config = dict(
    head_dim=32,
    hidden_act='tanh_gelu',
    norm='layernorm',
)
Each number is 500 + 50 x the weight over its row's rms, rounded and kept within 0 to 999. Layers, rows and columns count from 0. Numbers have three digits each. The size before them is the row's rms in percent of the matrix's.

# q: layer 8 attention query, 96x96, rms 0.203, rows 0-95, columns 32-63
# k: layer 8 attention key, 96x96, rms 0.207, rows 0-95, columns 32-63
# v: layer 8 attention value, 96x96, rms 0.148, rows 0-83, columns 32-63
# o: layer 8 attention output (transposed), 96x96, rms 0.137, rows 0-83, columns 32-63
q0 131:449620526565439548589538475488544433515462506487508436467475544453486460522531472529418523485483
k0 123:492533481524469523558545522480556519464514521441475468490485569364539561608561485476459490397470
q1 112:439496500516509480489446496481503479551537521547454477451492519578523556426407412409540556530505
k1 115:443486565501523424437503489571404447459481515549510533477466566575495484548429537466468542460522
q2 118:432433517582448515565568552530504463542414504479477495592579464513565518599424471431547564468512
k2 115:403474431516449476549552471510445470484404517449445538566550478510557517591458447480495521483463
q3 118:525549529621464469409491456585435477486428418395419548453480515553504456565542521502434548450615
k3 121:478535496539420408488435450478493521607458407531459551542613493523507430587566541443397526445552
q4 126:495530479488622518475520463542446581480521570536472459496533473506610530510447484485482502461496
k4 136:496487489540529502485505442471479561557432546583479429496537455431569520466479552515491496477536
q5 139:520460432505471541518528499538559494488446540453476439521599503577414542439578479494480482431464
k5 137:558474437471443547563511419587588544520525565475491530517593530517487490491584468552409514404427
q6 136:482487448521484509467497482364493469480400435550538476454528379512433465581493471454565532509553
k6 137:581478444541410497500490458395517414435474509596521523552541544554433517572530522425566528502508
q7 127:555552416515522488473560539485445641426621520475501494553524480482542498477510551479521395556462
k7 134:478583427499513490525482528458412521477604610448591542522512488549514524449474505498481462527442
q8 124:559480436491525514459526560475519460485628495573424522384531540479555392421433473489394551556481
k8 123:515449375532562471507609579488513499462495590569395577410495582522541435422511539475430497528547
q9 127:418586503432538507503590565488574506517514446561515535592545466523527469487499599494469521475615
k9 128:422529487421519449452486463451544543549459495554487464481459507439495506489518628519500498530522
q10 118:520504461500495521426401480509553464526429499454588513489460510443564525490521550509497568535533
k10 121:568445424554482578448398483594511505544501457489483543512480524517577536543482553519474538612439
q11 115:543498522550455441381454479497509519439411507514500511505528457486467458479516503509442416462377
k11 120:563592498590419431434472503541491526433421509531449517509530427478479489475454522497397492553389
q12 111:556448534516461444466575596521582571463552516495541470403536466573544548478568456592486498505472
k12 117:429469534526497530535497553538517540430519514503551460448542522507472503518467489556512564405460
q13 124:516473509422449517502422491465474490476425575531554461513536550503512504409445469496462562457430
k13 123:526455574458450502490492522483551494518449588491554442551531557495455502334461498552505610501429
q14 122:538443482509552560471431540522553530491524483399526505525531470549444459451414504474443471452570
k14 128:519471475461531515529491597512593456485548441426508509501519471524498461418562478541501453508533
q15 128:433591472461506593494502547512497588489577477377480505482477561528420450565412509500456594484465
k15 134:452624468465456534515551475478529496448483533487478510464478632516419471516486513520484498537506
q16 132:553443522440583543390488515509485445532503527478489580534375568471530523572432445512506564543526
k16 135:507533514499530564342440533531466497558459499445483576559443572575506514516406452503467526612515
q17 122:640454559478539405487487580465510585535485498459518476454587548405416498496465510490528548545432
k17 128:603486531557473499490503468529544565520469516479544445544544445453468423508452567443567527566440
q18 116:478482462448481448491466428554513526549533478558549530492548545521538490496544523521589462498499
k18 119:443496510440566427499428472542597473438492514562516484504542499430433513412485526540535486577492
q19 135:557519511473495482552463583489467373536510514522480508615402581443520560465485497523454540507529
k19 138:527532499463449521535451514496500439540580484488469476575401486518488621495471496501499500535574
q20 124:504488496410470500539491529489602440439502482521490473483467532511572447538448564451534503496484
k20 130:457472485484474493505471489594501427437501486520524492439484527487558486573426502457514502491541
q21 127:483473499507548449543544424455483528574422603551490499453529458467499556526452514391470553488378
k21 123:539427588552473516561567457504527505617406644500487541505513487489487539535472472535547501511494
q22 120:421509518549365434527492492544505461475526460459371486413493400471545523581492494516475450525462
k22 125:478546533538425432535485448473542503440548479460423481411562399496492500529487446485475437486491
q23 121:473544526531524431450450489504510518572454408582554474533455480512508388477490411471468483559524
k23 123:535595516445519421538481452457483513582538449584473495535510531444539478537468411512502522566505
q24 137:537612531526485467502461561432526460499471481520351501610539470535563546441411515560420594484477
k24 138:544584450514443455492477520433529461493482445516501540560531534501489528505404582552435510481527
q25 123:515604459461571481440468452565545466563508575384495534581518455415417463524525473430613493538402
k25 140:508563434424564541494446496461488541461478488461534545589465481472453434526555521463475454467414
q26 127:496576477583574383508514545521592443536533546511359602443522588575490545582594460497444496537520
k26 128:426562536463582471547458534518579441573530537531416565414590539518569552580533524506485503492495
q27 125:585539469505511503455470496494547559525473535542502403562478553422613512638531511545548480413526
k27 120:530479425539484515524480497434512488577460516536529413524495505482588458629502452590559415448535
q28 132:540549523515565608454580433475410442499391530454445455528558477503492523460420590488534424560530
k28 135:489531484493574625509536480453428484541430515502445446534525488535473417530469503462510472563516
q29 132:443539561451521450529528583545522534531511422458539542495514547486517569480533496472531488471427
k29 128:479473583466505524549568506452565502500516346481486579454496576460508486414426413544543445494429
q30 115:558526560520483451423629493477475586482375471545527565448512532447505441496554548480515544486486
k30 124:521526552536501492509487477453394574521489555498459516457498509516479413501500458471530591532507
q31 134:330498494527515506486570468518494444503511552480676464470496542472541528490376485474504437485481
k31 135:362529507513407494524507526454502519537525517511584492470510508533525481477437534480462460503543
v0 098:540466493527500437471600524520472436546499507458555456524494517518501455526554400485535541507483
o0 095:477449540515494516517500533533498462506539542522430463564490442420442532549425500614586459488472
v1 104:474544531500521514448607547445417421436493527496511509539430555450476447433500532465512515381405
o1 094:476448498567512501493527531552453483460556520495463573540530468496577547639531545597455509491461
v2 093:302467442510436468497559534527514539461575491515494485533512507556516472439468527457561485508518
o2 084:544530544458487546487416529513465501498483526483463497503522468460495445477426416521438529518539
v3 091:524455504560488576532447537496524559487468471478577452537549403463445422466501542556567495537495
o3 087:451494424522481517452552480532460506586576489466461634515400501499455534561535511478481500528518
v4 095:406507472555491564477529581398550526507520477495470469561483560470531498546584456527494420497489
o4 099:505432495367440455507506483521506523523389498440451561563488413478523512487497430592520525557509
v5 092:501567586488478515513445533525470461418472453543408478527510492408558456407490476566545529566418
o5 092:502586511440510495494530484484479566592486545485536480443520504606493477584498528372465454415422
v6 093:450526501488455453604614421431462429465468459552501511579489552480457587530469467507480574556468
o6 090:543422475473608465382463521561523488515555542435460568618549518539569535480510538495563560520480
v7 100:547445497557488515497460508455464514517506514519516396518449498488540538391607454462613544512460
o7 086:501537620498534490508560460504537470553573433550364563449480461488605469522524583443517562502526
v8 096:520493491510466538503519577515400601510526497512466560443547592464457421504454378435579475606538
o8 088:449542554484457499532492489483508478464588486450416496489557522527492570628477555479505441444501
v9 096:508386542489522502511509499477465540492522524464527482477457440477473528457463526455543428499483
o9 105:534562547448490450477477480511490481544586495539489550340512530511444462512521473475372490455509
v10 090:516508474470424559470594593464477425502488450537496421513561544550562515443545504487486373449567
o10 086:448474496537550472464437432484496536534538504457540616441526482428435486584524556474422594520459
v11 086:574497506511430426522475512461492437578518459418484605542453424508554406478462571490496385483501
o11 081:415459462491474461461506520565535450573479525530562506491577585480423409509502480610543489456608
v12 106:452666436463560472461461470578520539452541484456546571544560420449538448491471568545511448476531
o12 099:493439601585429482489558527442484461515468552468532452488536539514507509524527408504409580515529
v13 083:533552590485419543581457479493395518517445485469579553598473485479516606468569489505482502483546
o13 087:418460558501489452514516466492524541514547583519487495414440473594506444511478485490488544554446
v14 092:507502522505454540433497426571521528454533548555531488438547494478553525580435509528466550486497
o14 091:568571570525578437533437529464579519520566571452558554500476529497594491425498497487548469509475
v15 088:486464493525500573439500549498479499496477452466436442371424505432586444516533449534506533576494
o15 086:454455469465536401499544500506533438477551543527561545551508508538470528496505474534498456494412
v16 084:502449440520420403437542578447471543537498489436420462488428460514448486434545524521527449508447
o16 080:586492539513504559464559487568503497485471496573485558418508511548522543519462480493473444525425
v17 090:564474523507447551517495580550430482504568568533407628509449498431534566518447513512461619484502
o17 084:485509412483510589447524515457505510366488442490542438410576457429531570503541549477544483483507
v18 106:470460490504454468477491485554529605569435513561452499531563481535503483517519576390502460410470
o18 091:496574546440513498517559572475483404466533449502590433447389580456456507513543472464521501552486
v19 114:384523452473592515487415514561461495467373531450468517466464443433450525544396480459500395463435
o19 101:415547431535487462442575589455508543572448492544517475504516567587497514436441550543416614454470
v20 088:451592560486441454519471454517468490413500462465474559460443484478540479497551538494527558553420
o20 089:569443450428497468576412480492492449548465583543502423465573511528607475548596515466467519481554
v21 097:448468571485484548501547418589503485492515522475564557400459522423503544524547464502509403552553
o21 090:595618473453496472532471486470502472472523446484511480603471527529448523539518569550458584436424
v22 088:356493565519464440473426406518482443445542429507533578444558462520535485524488445482540482512512
o22 090:554516447391530627561584576458488506579492556477480488614475506482487572538544547513574527560565
v23 085:544414523529487517600540442538490571527531474486528509519516548471445510555581437541547469446497
o23 085:485541419521513465416516579408526394468502552544475515510543515544528518495424479553504462516508
v24 093:513517415459507455503500538471426577540437573491492516559596508518494582441465422524626556464437
o24 087:513536528419441487452501570473521438518585501516548430503427488532499488501485559444446476599564
v25 101:519616547500589497577506485551507491565505458475506515589602630392501589581450485393491465512585
o25 096:496398601434468449442546439481464584443517511518506430476517487616464379500530451490553528455488
v26 109:396449484490447505420517529498462565451432478450489600542530541560491540492498644501495444501530
o26 114:536496530449458419565553565524477492470557535527497514437526552403465501505535433360417513451492
v27 091:532539581446531540495422509518500474499461466441515469483523579533356518545569540481566489541404
o27 095:462489457431549472508478574495506549402483595493469496485446437530573574506491520490519430473537
v28 100:469500602533443526512540454605498521425531478447421450483479544505448418509505493495360417460559
o28 098:471511518578536386437530470404477500566557529584556563502501509493445474539467430460668520560485
v29 094:427555449629562517604565414479480463483451562494474491533396507507498418518545508494547442561428
o29 084:470463536436390472461427521562589549533422473495589470467485515553473599425422534568471537473492
v30 092:606560540552475499555613517486440422524500596499542523441549421488491585446430521476433455525430
o30 090:474497443447503514426455497536624494568587412478556491470498575477488434569505455581480552512583
v31 090:546490523491455553450482458485462578422409486477593570486497440465412358496521550451576562532524
o31 092:482532502462522376569476465471579454492563444488433468462532583523518532501471487455445408396492
q32 078:434512586519486459393564464474527387430506477490507518486504597557509491470480554509508525481455
k32 087:442413530425391424451521533508364472445533495599549561458534496400542459488492492482493506536443
q33 081:554471401490519506597536516493526503616580458466426557450416441498527484454497493522503464474455
k33 074:550560490507583459561521579535527498478496458447439465530470525492472578527538409515446440481533
q34 081:500531464519496533572460506562562438530458562472472523502478441390539457445579500475437417541511
k34 080:465540408505482519543420497491504496506544518526472555494530464540547573411521515542365460502424
q35 079:587563442421478494526520462563449541562555505621478542475520425461475553477553540514557445494453
k35 078:442453485447464472574548526448532603478480486497566508460496554551433565603600552501522515524507
q36 084:498501535555438455442413499504490454487534522518493507474523425401483364467488513506496498556509
k36 085:488510426471492530472508541549532520516559553534469555496523533504476386467553465544560561559596
q37 081:418487571502504526562617454477487519498548463471376432463582462518406461460425466495531518587458
k37 080:524492570464418585468515538453511497575523465525397559471545585532488503573447463520510538538534
q38 079:505524460593505498536497464440518481478461553479545457500544561484561532505506422531522590458485
k38 084:489528495484432547508399565541491537551498483466536422499554539520573468476570502541458573459593
q39 107:549477502459520424458484431444532478492446516426484366476567523491577443483453464551527444438519
k39 091:555508577454487538529509467500487492549470495549521443516468470484462491474600527534523371434464
q40 077:456483506513494482478469400502490578455492533508425565581466382461444526451495451468537576515526
k40 077:474389465437431548498475347481593452464494537501497536530422493498570490527484425505609516542482
q41 089:517461460539526513523467475498447412506449445487525452558564463502545422530618404461462505523443
k41 091:604521443510532431540468399479416530438459497486512584575550403467562463498526439461499407523501
q42 087:468420520380488597450469563508487512524434461460529536448539492556449490531456413478431576498499
k42 080:518479585422600548479521415544582522525462549513555532535450432524550580468534536485507466576464
q43 078:496481530389409543478475543510521509554539492484547543410534556476525476470419457506485526645506
k43 073:451513477399517561421481538468555562627519505519559547452514558566494500497452459545494474556462
q44 090:551523529516565481545508508492593504450550601556532498384503547575529495499568500466524411461493
k44 083:533484523496451531527544503455535516428497547510460459522574510559434503448644463520475432513513
q45 079:493530499510513453528482650468558473512470566563543520568456517508522567467523448404588472543482
k45 079:521465505562546387447481463559540470473511597516470534503573576532533552511535477526422427500441
q46 077:372456404478561503444544559436531517509429570590516571549592487517486499491367491524477419421551
k46 091:354492457500469533451510420473596463529475479545532590519425519591576467518527511507500495561439
q47 081:481540512584538432392489478515430615572524542443489590412548512497515498401487473426574542460509
k47 085:554508530462441445390537461589459572540524511560459492498485542479553392568499489588526547452501
q48 082:519523555484452512565473462443536455497510421516464547539414567547429456510533369531535518537495
k48 079:420518514602505497478467457488605524547489467431531515534533452566459544422521412540469459570564
q49 090:462512536559394496463514484446585489403426558451483452407529610513542522470434511529490474557450
k49 080:442441486464371511433563515517502424463487517532487470431530538438538382475459573565467443496523
q50 085:476472431459507415495441477490428501497552450554475560578407466522413546497503509483559486479542
k50 078:471386415525543376533532448490456576485524500483454590530392545554484583460476514424472505453518
q51 067:497421546521544472502515454551514449486456502552490451563524610456392550514544480464445529435500
k51 072:561441520513479511520506461458538447499452451608561447573492504518439524413488452489556520486450
q52 072:546575516460497552526513450401479479499528549516459588478476553475540524561445613479441526449475
k52 077:521552464468499454522553493516601491570478625482543566411474556522469502545534544521494546492437
q53 103:561488425481451602614538529556481612537542446483464535507506402534427520438537512504532561499506
k53 090:479537500575573524494536434451451495517487451489539495460508523495472576412508448617529481425505
q54 081:424357562494537461484552448503510476477532476556463522469517479548536489539524516518576553496472
k54 080:372452522500620483508471391521430489525480524580372547435572498543485521503465488469603533509527
q55 069:455507623568534476505529422485474475559501468577471425437468552497526473544444407529547514523563
k55 075:424470562565455445576449492581449455490485497573467412471489625446556492480447512476533473567468
q56 097:501544438432507527535415513560369526523484508513527592462482493460492476500542458415501561556500
k56 090:570482429499491502503441508434544472510426415534476456466534511473437477535509465471500482469519
q57 083:513549455518519475490512506515519569453600411409530537458509518468517525547593524615516565462500
k57 083:453483590537547396488540539619484505509634425487597492616510489477423387494556557519596543500433
q58 083:470521524547513489527460538533451520499568579469450513539459447476553537551487438468469519529455
k58 080:461506485532534516688518449531459493398498535499420475497500430473521483535488496485503501524472
q59 081:484570484496529471455542529468520508549530537461499544490500521527623557498433495483536438418520
k59 093:499444516513475520433473567538541468559545551510502487449495435543580441502460495599525512482524
q60 080:488532455490479549539455582485462536544563485611446482459479569456455500457540534462581478586480
k60 079:498525551499495420498570420453572531472582522499554548464481638601484583563442565571615501479522
q61 074:573485538580472465500464481446508456421592478527537470472531483499466348449502472485511578572496
k61 071:439486485536451415463501495529511507372513515541495570467528535513529532456499502550533479501524
q62 093:460471485489468558575481515538540539479522517514426588478456474409502529415525401466461489513533
k62 083:431530414494480489630553420516562493518548536432544458503537538518482489502476394503513493499469
q63 085:499514444453474523557498500492427512586596477527418476482521462544469469479601475538505522609483
k63 070:519468499607525445448583446484484535589555413471568519460632481486363589515489545559542514539548
v32 100:520453515419522480562340556459496516495553601556512509504518497531480450527517516544435555481565
o32 105:433537501607470520531573500449564503582462547504499483566480553479458607495460459525550438532414
v33 113:543531503396501565530478509446454422553490542523498541403462499508620462587501534463471452473414
o33 105:442476527623463431573484451461504504543457421524488511512464526486415459421477490462499574479549
v34 096:475482468622544482393438539470444523474553519479448502502527500473507507452531495502512401415530
o34 093:545462479446487489542593462512473513519457518477451494520407491555465470469575494549513561505478
v35 125:464489502585585537447496461503486438501428531381427519559454447494465499446460561431533457438580
o35 114:497561576434419516485485464458533497499542483515526512544567524540555489584563555538580501501495
v36 099:478566576485520503534457579500510443446467533533478517619453557461550466466591502538434537480547
o36 103:551594512499450568537552474428396511593461472436520367432564487545521456478523541448479500502522
v37 095:533432467582542399424523455522509481502597461463558512517571434607592453463540464467487541528478
o37 099:465500517444433493555471605532494531581436532605534449511598562468477470491454485478527497467413
v38 099:491516476569476489541521485527522509524474512488490459529512514530495458455503416474655578521598
o38 088:503534530429518479630488458532402477583548464495525564488531458479524505603483474492485443560473
v39 095:542446617482522479511524543472517511542567529441552484437395513418519499498578526454387464447502
o39 098:535595501505461573486473426494586595467458516553467473434493505481446594394431489494457463469524
v40 106:475535469492459539514445533608554555498433479492511515485537518516520565463435489650467519558514
o40 099:458457445477535455530466530526489477405521531476514464500510417459496571483537479474614477519480
v41 111:528505430495519534513453465482475483508390513496445533467478465485581466509555537527534446507481
o41 107:550483472575429363503513460517495511436566519452508460523531483449499420449474392559544534404510
v42 105:475557472581606524523539486342528480470496508520470504527550509496413506597526614524484517512515
o42 111:525518514453422436450465444538365560466504465484537525502498525433494458543456540503553578556467
v43 102:504489455501512479593489491520537487522565541516524445492502508576533473523333469503474451536442
o43 101:478462542543479484548529516500472478408516508561483502505579526461460555487585516442499504602453
v44 103:556548434553508535418522538463549499480559527458474496437509484459506458464375467473469476495492
o44 105:498462463441522517483456483493441527450572437548512437524464566538545510501593529538557603465576
v45 117:487512503519491446443401507517499559492462460543470509436464469396418472553584426522456552508498
o45 124:510490500490521442560601461474485440465451588420483485528587615539509545594432501562524494458481
v46 102:503507483446577489459479462487544479498638513555567499524476457461529527542552454532476527462486
o46 099:447535526480478461530472475562442552535362505489557388401496576502473519452468511504493476502553
v47 110:528430547517485510434512504473549497505491448497602470394455498577535593523443514472463462543511
o47 116:426457370472473617596489428505473480494481577529451553549528490405437472532534405475466566566578
v48 117:357603509570534502516481326523523483438519517471539511606544520536396583453591425540571536519519
o48 107:525393495441487450514538517561484538491481537500507467426466515424610555517511587478545457469591
v49 107:528544526467530530516496543545506578541474472592497515518461491541480598491578552463491486410470
o49 104:428476477484398526518406391496535431492485480396510584532456507540617466493444511474498515470522
v50 092:594514461544545517519430462509435518420478573466466472552425504369521478413478583530499515546517
o50 090:466567561549534535466559474493486511456474537546536432474488617572544557535421460495626451417577
v51 107:446474572500478609452497631572500519412557497546508525525420424499437518514534494482531469482497
o51 095:497475414535464500503500499513533434531475472512529345484576528569596562486479450488435488520553
v52 093:483543543513503574497541490416531443541445387645557453433498487536488485475511492476445537450475
o52 092:494476435474442406493470540588507405457526523497498506476503492549561460536476522395407501544479
v53 091:480429449491546454539491504430521473443573573530511480500423419530467510597442492466436457462492
o53 086:465526583535455518423520497450605492515492472588564463534450576517524536391431498475517463522494
v54 102:467463511480470349501478480552445527497420388395492576583494500534492527522440556531551517520472
o54 097:467472486526493504574586421443467502502515508522403495476532448453415508527457481602551511463466
v55 102:597477490423465599534503535554520450499494484536529496336425590482520398483601570496475445455564
o55 101:486424500543496504372496519495455485547539489503525458529516487590487542538430429405458536523453
v56 102:504491532467443488532488551531419469522587488532398484506439467533520508543627481438411510459491
o56 099:515568466514498468481522484481533509647554474492533488495452604424464507521506494541544464521390
v57 108:415480532516525488486469484474508668532377460468486469575538481548447589452442580468502502461484
o57 115:591460479428447553558468450553489431368535475483481480506501503499494484511539502574494520558458
v58 106:508599459564467477503526442521532565510475518480464540504479528504505555446527441561591498547617
o58 105:400454538473505539455525556517519478401638512480522502430486540488532475485415617491495507509510
v59 114:563472488400481461503534563483493533501545569552609491392540485493531526570464494563431501519487
o59 110:493533455594508497489462465547518535493494457442469472651465504543398547385581450488485533550477
v60 110:578514578543403385535523471493479477440438532530550535444493548502590475554572503496452475525531
o60 108:476583423546444530432496472485495518563575453473469518546499451462395455479486457509562527479503
v61 125:471467582544550480493484611452441506495557501503485499519505504455461477469665426425410480487509
o61 116:555555512462441524472541498390509488595392519488547456465524523559511494559451586513407507489454
v62 088:509533485634561496566546574439543545528523486444528457432466564507461453605530492561420407475489
o62 090:467471520361517414472488458495429476576563513584493561464507464501473467387481528425489583550558
v63 108:534493574385506488472521497499479453521468541462543539551448477439478473530442525480481418383449
o63 110:434576478555537530418453537491493508440487403509515471480477502610478535401523552587522485578523
q64 091:506499449528474750466455530528524546493552462486504463477431466455460480481520458495454417467529
k64 088:553476420479497468522490473569490534418573537476508484541422451487536434521579515418477478506513
q65 091:498549372495437468571429513581563469521517483484492428493464452466474488413495422449441430497480
k65 085:567561449575485536464557526645513535576561480577497534553518535450450533555443453484399439444543
q66 092:528542484562629435560537453491469526554437483531550473539455516464489504479492544515515428426516
k66 092:526486477506575501471500384494470452478574473509511537504463446442542471363379510479554446476530
q67 080:550429359576553502581523601516506470509557471534561491623531472546474507477528458549559515478545
k67 076:510489386468548570499496428493487499478494492585476574520534508577529482436541431491471382555551
q68 095:471395459554499431541554552473518444455471448620483483557486502561542419528536558554532550500528
k68 089:585515442544483576580419483463452452495441534526521492496468512537564376491554450446483495477540
q69 074:503492569484507500457504529504508575486510492483464437483502525450372491375474549551496520499454
k69 081:620506549447442542489554493491563496532477491477557559419490481484471455501539507402514487499454
q70 081:527492499485497466509570428443510498461550441358539459526550474587566423429537524537551551543506
k70 069:588490450435439437474490581489474532484428481429540588495570477496494512488501418530479538409437
q71 087:432418468499569576495464403561488517512513553529566548534438413552438395518560491521431537519417
k71 085:470455528533563515511530463479506415389545384482561468507489460525493507513490400463469519513409
q72 082:445504446609501539525442509448516479437474534536537499571501543462521493464556434479510501468453
k72 087:542455472561476414457533489496522458449478564443526486542455464572432590485553515460518410564463
q73 080:487354538462547548572490419612509457447521432483455507512502554478459483494511506496549489533492
k73 081:461574440514493503555427536563494521509568481609489475562452522531455508486546418491516502575446
q74 094:533458436489428515508433545555434501514477421518587391477505498454484493518580416504470572524547
k74 090:489477436518547504570422489535401519560536464479537500528464479532441522454543473497456483457495
q75 080:512510576552483561415354478517535531524531524439584503448468493421553530506488418545493507493560
k75 076:394509527601452464486476476533448579586559463473564408439496514418538445449445397502494467404519
q76 087:510433576572562462477481514452457492442452573488447453498502450517505519441512522500492517638427
k76 087:488423455577505502485557515402518511500460561513437534468397424465508516482475532525481495496428
q77 083:462517523527546422512529408555492506432453516454472514555395458424476504490418516508505563501528
k77 083:467507540486476498520471549506567424567500537472465520508519426513552481533427500471611502504484
q78 089:584537538521469476508606510462529483476474538595522378478390591527502476547538491532508410406509
k78 094:599502495521500444521587459469427482533442546569494466452507542515563490538470532506405471497457
q79 082:432445481496463530600452545461533438469546582481453508422520509509465446491551522484454529602457
k79 078:472495445562463508603538477504516480532548560493366536561478575422522522468609517446459478505529
q80 085:544520494535419523499542518440572524537534565493387552523479449386430392564502491482545512440463
k80 090:490611579547576580472475510493523512476505465484516501473579545494512404508519495568592546436525
q81 099:462494525586507386503537533494493436467562474425531490465521560496561397527544559594587574410501
k81 088:506547545490462515547493658566407502556441522497582499481590505475454527519523421456487528460584
q82 081:506477365474542490421383553464466468471426439453519479472506517508511565524643375531526629515523
k82 084:599420512512487507451439571551461511490536477462473626469464488492519564530535527500455517462433
q83 076:505468433469476470493531495530539369457414541602506503559529505480497535447581434515521490633517
k83 076:440455518443443566454592457501492466539478481555391488519427485565478491513457475421443554556449
q84 084:518443448529480452420568494535520410482437516417579512517576512494515428576503394497457567475562
k84 081:439524446501513552539493578480498483468429494482545485508569459488537504492597525438382408509508
q85 095:567530504514563471540533588540534550557397612450506537588548459525578575499471513490545379392469
k85 090:498520477534551532470509569477577562435446560469438465438540570599562501581413590575519466504576
q86 094:372546562574441482480583459441482447585436509410554488499505512539494425481491493500436512495509
k86 089:480526489476496446565528447490527513477479407452492490507593560434498496460458472478430505491548
q87 083:548451465490578519599529508445518470552404569566480502491467509449477564501531509420509454509480
k87 083:521477499515548539475536461517491513502462492658407538558474439466497526538488512583487468564457
q88 078:494602474487596600563470464516445506490455477519490479498429439540490456524538405586560519532542
k88 086:490471565388588560460507426503451553506682528595542484468492509550442514501470512561508569506480
q89 080:521541472447523580500520543521544445511442508595476424500489579532496440512495381517490505592476
k89 075:583487537502512599423543485496444433500517559549522470396529517437412478575595517580461532591390
q90 081:512514538526539612516487480607456515533527504542507470394516612468518488519505585589471572517472
k90 075:521491526483466576537483532508352489599533377514527630517468528500462520568499485498532537383488
q91 080:554494589466533420573511447523505548463529500504436458506543515504415443483447481443484541509502
k91 080:590489516493496442485495476481441468618534502515515394483564522518561495465437444526569449609492
q92 082:551570558476484350505428476552533474499490495542548546508499449493346447456515491398462494509497
k92 080:565459539529412557571459465507604468514490523500515480538504480507460502445433507502554513633608
q93 088:496475490503420560451475541468610489461488438535583472526544471663563467518500503494481453475487
k93 084:507412537452528542516565470531560527441447531537518464514509488611401548534540502562494487543451
q94 094:545523551487490599497507510554568580540489529501504470445451484450570583394466545521458419545495
k94 090:445484530533459496491477491509516464509513469526474504473486510494531527478438509545511524565493
q95 095:556513598543518459423476533557481515523488524517533530585524455538486489544466379494516478492524
k95 087:526475479560549485385526481492482428498484500462494525616579395561537451514539435544557534516517
v64 087:563588450579543456458527504532519496449423505458528527536421460504546440536512409532497533446410
o64 091:490486587489508563476504578495484500521613389480486516482509473410446560502490551492533427526519
v65 107:446578506524475566507510536560550566555519522597524463531569643545473499514512577502507538446498
o65 100:479471409519557531495450494494523458488421490492473517495391424628561454577451458542498483521511
v66 103:433566496487558551550530477539471500511477481538495385383547486566578459420549529578500587510492
o66 110:479467491560372456582456547488487465515467489442496553552514482429540470496527464416451472531465
v67 099:458575483463500486557474427469518514491495480435449413518545616402534378457566458505511491525508
o67 099:569441492513512583465524520523460512448570489529634572455512454543521539506514496484452543549497
v68 102:406433551478543491476518635429553519482497529453463432530558476541450521522494459455544515543446
o68 103:561501455497496427492414407603514497485543409467515541487455426478433499493467509537497573438511
v69 107:511507496553487462463528496351493475523547498500428447534432547370529473522489483491459480516468
o69 110:505421467436556515535477553567430527530456520459561544518538424582412522525552464563511601527437
v70 090:454548485585470499489506476403603471477461485536566550648600452517520494541458496481435580558431
o70 102:550476460483551495454415552516442499451530478470490463426445546474544532504496524463527352373541
v71 099:501524425532526499415481419568539503537542546539491403535547533580496505431545464453459519428594
o71 104:476555523517501572575455482479527540491402560519500576474472503462551534437472531495569508535424
v72 107:561470444526469516405511573520482602428514537443521507536514502572497543503484498598415563544538
o72 106:527486589528555484513502447540428488527435517597526537422506462439476473471459431478529440485586
v73 100:512507473509447457518443485456514510472530512494384435461488505439498521522473501567546548584500
o73 111:512479519481514515439504501493437495516482404486614491577494511562511479438513434367487495416545
v74 105:504518538530478468522578496645493610437469541467351410492462537531463462503491520575456590565473
o74 107:521441456494544519471394468431545425571456481468469454546552473514485533515536520431606461448503
v75 093:449526459560494506526478413483485558406449514445504517385605501503516552415561540492413401438458
o75 107:490514541484495515492490512599541512476533598586498498566502440395422458431488458413456580550447
v76 086:497425500516608621434642464517498396528497479438543499469479406360495476476546526484456537480447
o76 095:469539461438386405539486479547502600507577545445451517410529563617510532454426551478529455506533
v77 100:453495620397498497556454414506513545499555511533368459519541542448495502464474525488449455525540
o77 111:458460542575572468438503510470507508539486494434591403434459505516490459523413463527496540386450
v78 094:463500494512448508547496404609539570514484538465525429522557529516470508546485464511534437506464
o78 101:528466460523543457447415544424427524458510527481498533601438483446643453494517531506549542476523
v79 086:438469463430511510509471467479479454513478442556519425492472539481450525413414566429588537501383
o79 100:500470428530500478516503462542553489428489604470523540501507481426587493462525561517420485560524
v80 109:456538456443495483507484456484496528485559422483554512506452502399517509532496439502506624421528
o80 109:588455562543490463476518532518506481455523539488521422552532509564538450593507522507591463493525
v81 105:540492470478530499504589474603485572537475407525545523634575518500412466510564550473475434458486
o81 109:507628495481538416564427459391505426507438624499445561467419525539460610463533527545453523582536
v82 106:477464501507569539510519513488510483528448393523542529595439466524606426476468586498520410488484
o82 095:538478489486445507489490516459462402480594610444472497454506521465422508578589469529513507521474
v83 098:439560515522467576576491364490455462488538477568526558534511564512533473459437493466538429509471
o83 099:452431467472527456489537539550505522427463481483498414563478478462415424521491542567432557413465